Weights of a small GPT-style language model, trained from scratch on English Wikipedia: width 256, 3 heads of 64.
Each number is 500 + 25 x the weight over the matrix's rms, rounded and kept within 0 to 999. Layers, rows and columns count from 0. Numbers have three digits each.

# layer 2 MLP down (transposed), 1024x256, rms 0.101, rows 730-755, columns 128-255
522501492528498500500499524493449519514488477471537540477550509469472476482523521514476471510462482490511510501501453463495504519480514567532503454477490507543488530499491485530505485460463561511521472456511497478477515480534511536487528511500510468477556499498483518493507481517539486468478480463521524525482465468455498462495475483496504559541492530512501492522533474513508500513472
501565456490478460474498409476529484482461489452452537489511526489509512502518509501533475473512505451507546529580480460452482451481489538519457474512503451491497472483504528545486533508462473505484529483449501481500515542502505497477483469532504522514463521491480516465479502487491474501520540523512538556506512488504466520491515502467528480507478492495471528541508525535528506507487
514519513494452542506493482487489492495513494474486500525503501507497485479512525432499466528572504507494489492483474498484520465535526508503459521559512489526490496499476487532512475489516504486500481489489518498487486502489516473516500517518497529455502543515517530467505496425521484474527504491484513509513495557522459478522446499523505488498466468525479515503497541500487445476486
489479520491543502532431501473503497464472485491486440506474480480538521503498536487510475553472494533521460515493503480494462506518471535512457480490488534476514451543515456488510516493415494496498445503506488461549480495452507487528542523451465505477531496498445518514514489522477480478443430522449494481439545513480498497541523519493471478525485523491478535462477484502499500506522
499523496523494513528488488523496478488468539509508500513497474517489496500530481511525499518430492504505500501472514500516520524503488490520545467503467506478500483508482490533491525506496465512473499511428491512510516520488468480494451457481535526498546508531520486530513482498489504504476497531497490538487475497431501536484475474528494503484475496467552483495494481538521493505525
520459523556476516506571475517471542558464454484562545545478483493503507503476496490528497522518524473491497506497508500518498452474485500533504482504532490509521543539459480481482555549512509468501536496533487496487504481483551488531557516471469506532504473512480489466491472501438535482427476494489512493506400498499503528536477490523471466542473480535470480493567499516515505455501
544544476511488516462515544506477519492501443470464488534485518533520496496509489506518518534450506495510492446517483488516505484502531564508493467531489527524474486506519505529495492527553486514473481530503497500503515525531459506466509549507493486485497550486452469534474477478514464518496502514472478464527499517481527508494484509519520505526528508513462511507489494500514502474522
481515520491442503485520516460501530497567478507505513453502461492491506467489524478490527520493509547490500516492505479483532483465539494441523497469513487503511553497485497496497465545484487533473507479475524530478503499511464553514507463495471494491512496464472539498498490463523496478474512477553494505470473503508470449493474483493522523517464532515490481437478501510532522483471
539515497501507497503518517506504496475454540487520528473459531540493502525482481475506483524470507479521501509515563488495442519471493507494472476494496458534505487491498496498497526509493493476488508478471506546535454542515487487488523477471467481469485462516534480505516532496491530488484527546489516465517512513484506450464554501546511501518489492509506506530514535504495487507529
555491496505530483503505493498489440493485524480510507540538517480478521521525506510516492479463504492534456465494486499519534509455485501489476546475477500510511459545461464508492499506560497510470527473545543496470546502532496525503471497563472481491500517502494516499470470562473474483494463495490471548508515485528505474475500523501522464459492528509496439486506526483481518496535
481486515494484496479516487474478500525551497476472505502523493516508506475551478514441478500458484511484500510508487534532502455502493489506511466551519454511521504497524482500534522530512463511484489534508503487482475493539508494494512523462526516459508489520510525461478490476472552496486497530532488488505532484495501524518490476466482503538490525509540511528531499535459538523509
438487551490547521471543482543480507497516518519554485513505481527505500442470490502524516492562536468534506492514469503482534469449524500507504486509552456462492437520516498521532509453503487528490476477537507481544471489479513522506468522480489505495539500484526521463506522505480483462515515498521524510468485492489534567477481470497480469461497545470509491526537498480494518492502
530507481502498506441495512491472445541510517468531539499528535490481543528510478479457505506522529455499499489519498460525467489493507490520497550479553477515541540472490511497477477465478505526467562508473487499508515489468516500513480515489496517562475518491500528516471498484499549490471524496508456508472492533529506490515479534453484496510483491504491503493462504521466534510508
448525493470526449503486498499485497508499522526545537505497474512478468530470513539483478546464499549469494514496495486458508456491499487535598526561481503492522514451488487487514518488536502544481529501540510482482487504507536514466533546467534493522443469512487508495505511464462499465509539509458488509484525492500539492439524512559493470470552472503446514496477473424528475490484
495519470508487526486470461487468523496513485534507485474493489500519531513508502492462515526526489474480496512449489537501479489504494525521510486473489512527485507470515540518501536501503510508511534488506497494475469498501527525508478499550490477518508485469515526466540471528474506507467495546531513509472518528509515514557466500502520474520485499476483472507472482519453513536495
488493517478504492538476488492484501482486526476485495468526454493491513533507543488500509513501503519491534501496499501483517472497517515512498515499498498479510497489482488472493471512497502484498540475487517508503512554492536456478515546517482526439513507504501553522500471484456513496491538482485525522540509531490479493467482510534526492503474528490458513490479541483469491504465
532516488474517509525478494486538491454491521496511501506512482486530470492518489505493504478489512571498474488485528481462479466501487499526477495520503521527534509485512464543503516464511483527519478524459501494487486486528467477513497521470465522459541501494465493485489499503469519497501508512502561499470519509517533504519490534534493480461493512471489491481459490506464494535489
540538495480500479492445547505498511460522468494538469499541491451480500482485484496530447522484441509456551491489518478507540501492552544492495559489497546488498462525526532502480489480476495482510480520541511476501498489494470556541511518488469505526498502478521525478471475507510499474479506465487494484523472484480532512506464513492500521512482553441511480510496510515496493483486
513477484534521528519478510529493491482450549508476509495468513499490461511476490530542507471467511485497503512514500538492533474527483466513517525476527517477547502518495466498480495535486500480511509480500509492525534464449535530535532486516469507499489470501506536473463476506549498499508501478508502489471534499480526514492496468479513436476501529456498508474493476559488483480512
503509509491552512488529516517509485504483484532537511509527450462545500485484533524470512514506499530534508491473505478503497481525500512531472508516542515510502499533531531518511447526477463474501467491543472516502504502507505504490490519488480512517506498515525487505543483493538516483471513529500525496482541504501484540512499473494502512497490520496463499484518528498508468542515
526487525515496475485486490496477511495519466521521539493500509477483500517478493547507502502511529540483495497462492490487470494506544524519536528534505462507466453510518519506570514535485459532490472492488478497529518492521431483491470527502505484523504513517463506502491466490481503478540495517484492472527524516479537512518491480543492522501461467454490514529488475492519508518478
488479500472521512470544512504511534505464535487499477562487483477479486532485497443492436471455503524513483515516477499495526527480535504508541509523508475515478506529474480554494482516550507506507516548529489494493530517519518510502536479494477472516516487490470493466501490462528492480490546503493485464437505485452526519480488506521493494468527480492496519466500497502537465513448
472461496497522524529449542463452534518483468536535507506487509489533492535494478492501498497470498509523473479478494467481471472511533551514540521510535508464452472488467519499493488461484518523459497485484502542485492514465529493507535529520511465505488478525531463531508490492536513519514475513480532523489498472476508505495522470509526543521543448558539479495517472527486525468494
507494517496507520486530504541485508476506518465449524506527517540508485509511506503512537471495501463494511492506529491452495557496486561488483497496509510496514513522466518504473501485480511543496489471486460465511479517501504527499477474502533501539536497517550483496538521509479527491488462467541504494493538467454457496507465507546476473539489541486488520521486513490500477500481
468513535495478489486507510489517506482530491499531505525490484519466468487491484461523473534482469497502504490448465454511490470482455513492473490503495506472491490522525455536520497468501466523547518500541498519515470518493523534549473503490540502505493509507512494473534482500493505496486550506520533511487530509510539502520466538508499527508505509510500484465509510499479472505482
441482505519499478514511497533471530500511522480536508490538471522477516490548492496517477485487536500498515466498521468495481516491499519519484493527506517459493508506524532511535491494485486531480533529530486504490511535530532460502477516535497520521515520514513485514531503477514491491537498551511492519483509509492488535482497492535507526500507498500514513479455522530479474535494
# layer 2 MLP up, 1024x256, rms 0.107, rows 731-755, columns 128-255
432497496490487503492477487488492492454465494501482490513526526477536492510484490468471486439486527556532532476498482492473542494464494517528492487471531504474490472503497489527527470498520506524503457456487468528492559479518528472526466516532476552481509509484493472513429493541519544522487503482549526520505525503541495516532516518492472544470578492475503490507503489490490488544498
522475493479499509506535538542506440478545480507478493488501471494487525466497505525539487526488535526483498498463465492516491494476467521481497482499466541483518495475490530498512511451497473500507509500523494513490503512509471499462504529469480489508523499508466494536494528501465521479537481495498477515490461503507499536439461494530476473500507470530491468470445499509542492498514
492495498478532525493490566520503516550508516505503464492497509471481527510521517455451488500512510494492516521490494473538483493511439485510464549539507538516484456520507512509502484461458516431491481505575503447524503491524482474442494465553498494494469545563513472501492515505525504515500497515496508516507506511517549464530511508512484495495511518500447500507551486525499515516501
482475494506463498486538467508497465504511494480488457514500510482489525532473514518550514467520512491501536502496479500493486542480477467486506459468506506493480515491523525468555478481489477541489514500549476486504468521528556529536516480498478484450501515510495496495457518505471481502511495522492469457508490448507480514506541524512505486459463522514490507446501474482524535515465
506554538517536498489511562526518470506484538482453500527498499482492474483478530494501510535477488482491478558539494477518520539511483512501503470532510545515531523526511537494441498483543456473513512506543463481521552523543430516525459491537479493478459536467495518462516544498446507470499516521464490480488499528532500486519493452477509487513501517524458526504472487516492495497491
512499505540486520488550494484528493546526458557512470536498498432504470458482511473468479474478480509496473487505461451461539522537498478543481515487518526473512486472503538506469539562464471528529462502517509491466503550470477532483447487489486519476473485478512481560498536460485476516527477495475484483493470495485493522497504482508488492448462508507475537486461473506531506541530
484524497513507475499512536460479472495480524471511519493505540515466477509511512525502513510535494495490485491508490523511518497511505512535485508482502543503471503538458482498434543516508478522476486516465502508530479478490498502500497502493513518489467520517506522482477474533494499513519506500478547521509520564481491462524497537484522494444487508468494493511494468533509503505467
525519517486504464506457477543529528498522535493486513530506489484543487531569491507519507499503501506466484514528499482493509524486509536520476519483503518495518470495526522509489476507499510488470524488528529476520484497497494514494481492513538493475498491473570528512512534540494496483497494467477464491483511520457526546548504487519479528502481450508506455522514514508493503447470
508497469483482510489434502497522517462493512527495523527465469503510501469479522451488498486526549469490499501527509482519414494541512486490523539478505461529492473478536495481479472514503473473497479524510453481528473486503526469508499488462497534526523508508495498476476488497472521494503491514511517501527507543467500508500456517492545493487526508514488529527499493525467498522474
513472502498467495514499504482500528527520486513522536492530502547484433476527548510519532472521507532486495484501498513487530492476544521507482489511468530560510521489471440480529499530463466459510469543491478518479500525454522519506494529485501532522482518456489503495495513491552507516506505470481480500516522535518481492522458543479522533459515505509491494494511494499471481504496
529491508504451489511512502498484538534507472520488504515463493464471500518549476467471547476493559480501516487521505485449512464498483484519511530497497516524471444526497520481518510487479489483523513496542494478479479494531508503479501490497486517541480490487434533483475539499474456498466530509497478509502505519499457496498489491457513513461472556477528493538544510484447491476524
522481515452524527511488547497552513506521508495510503483500517506519467514490453484550495509511525462522534494512456483484519455529501539502487420529487514530493489480498501521471565496519486504544481491514486443514500484589513507543474507523502487507477495482471473516520516517480464479478480479503544511452522475536477456506550516488543509479486461512489534495518476532469506481478
510492520491515506485521530500495482494516517490495520508480479498479527528503491486524473469483451518538513484446489518499469454492487463500511516458499493502483500456505567486520484519500523506525543534489546526522464475478474549478479449507434465524456484471467525485480498496523438501493499483516539454504561500501466507486518511475542511532522507512503475466490554485504476504515
506473556485521512486505483492538532504516542516497475514516474490497485523515507532510509487523500510535482545531469511494498489519517492481521455517465509512516508510458534505539484521538460490475513524526515526509517478538523512519560506496548567522459539503501462466489440490496485499522534525526468521514506508504478529499494460559496482525464518484483499510481508511534532479494
503509460526500504472508535548496465520482483482509472523455529476529485466445479506490486533498520488511484504478494497528502502502495509494487437466473494515492498504523504493530542500525492540532475504496510493490482506514487529541487483505529505540500514512485502475479495515524486488528470537502496498451463482494475523504497519492478502515515455504555519494474466455529513486534
502510519525494500490514462484482525515531503529507504537489471503469519532511499488506491522521532490439528496500520466475521486493533467517531485518538508484482489502493506457494517474526501510475498546491469486531521501475500518455513522506447522489495462496469550480495465486538496529512509505480508480540488491499502473470501470460488502484488506499506504528500497517489510522482
506505489489504460527499503477467451549522528487514459565494480530525505486495528503498522497543521454512523484483480526503501482500504487507472478475503494503515490532464526493522499465498495496504550484519479513505529500513508536510534486469517510515516488503501502530498503521494513491504501497498474524511532515551534550505487427483492458449524505533478518490538525490480534503512
542506523506526476480488543487510515490461478501518469477547454529472505485515488539525503514498490472484480487472481504485458488504518559515486515488488521538464502503496511453517494522469516512472495518459541493462525577531480537476499469517508531507466529482439438498481493540490514483490531500489499446486492531521541476481530496541495533521493500537490493498478480524510510520542
504465513514458504500467480499517490509519496472487469520458541524476489503493509436544479496510504480453504527487460498524464550498481517530513482496463492526527489501483502494544556452516520546475481503478521500499526544491521520548508467524531498504488501550445532459461481531493486506526513511517508496512484569509482475464461507522513506492519480518523523456461453478494522491460
492525489492495507504492513521482501550483519487456491516521497482565453496537522446510561545460496451510522524491466526489520500469519487544421470485484490498521536538494518495452477504546586468531520540533502507476465548497532507507531490491539502472508486522504490483477460481537494507496512514492520492535480498505491516482484483450496494479510495521456533484505505492517524478537
506542500439534522535495520503541462510524463491459515461491505515480521486543497507504559496508465484515517508501515528512483509496518504553538456479481532492492514510520446523523468526466512496513504490508479487465504498462479499479525522456502486515474464462464503504485522507463498495496458518444498510479511472490486480516499513483490462504488490530541543474497470489510549504483
541484517477493530521486482493434502526512496496555460508496521533497527495478485500510526500491490524529513505541496539467503521474551489535522511520522485505472498574528495482474475486486482492536490510466483562532455480523466494506492484498482505479500494472504550532520505517499504508453491504519532501472520514484524525534482534517482470522460477500540492514509457501492521505465
505463469465476530507529485487467512474527504463524479477516513501514481503541509517483466497481536524497474476513515455516497499494487503458469462476477502500452502502474487488519530509508476499492500464511473526480482513514457500548474501519488507472474536501501531484470478504469511479481505484501496503559536480516476496495532519488525485520509514489517524483512501508536509509499
488484471517534524520465482446462524508505525505469470539516532471476514516479493517519522501497503499502518504485470522504499509499520480520563521448472475510517508490482489500516486509532508511513478497462480499487456445530537502480522476478490494443567486526468505481497507504516490518516488489473503497531469516490425516484503466545527456520519494533495489476475461509515484489516
504508485514550504484509507493480498478472524443480527509478511498507485510497519507529496519484507472501492497531486475564515512475484519521515525465458491502514546554494494534501521511535553532502515485531529539533501519490543470512490487488516487479498542519517514481466487485494458527512516481491499484449492541524475484482515486517479501509496447470522508516504474487505532516516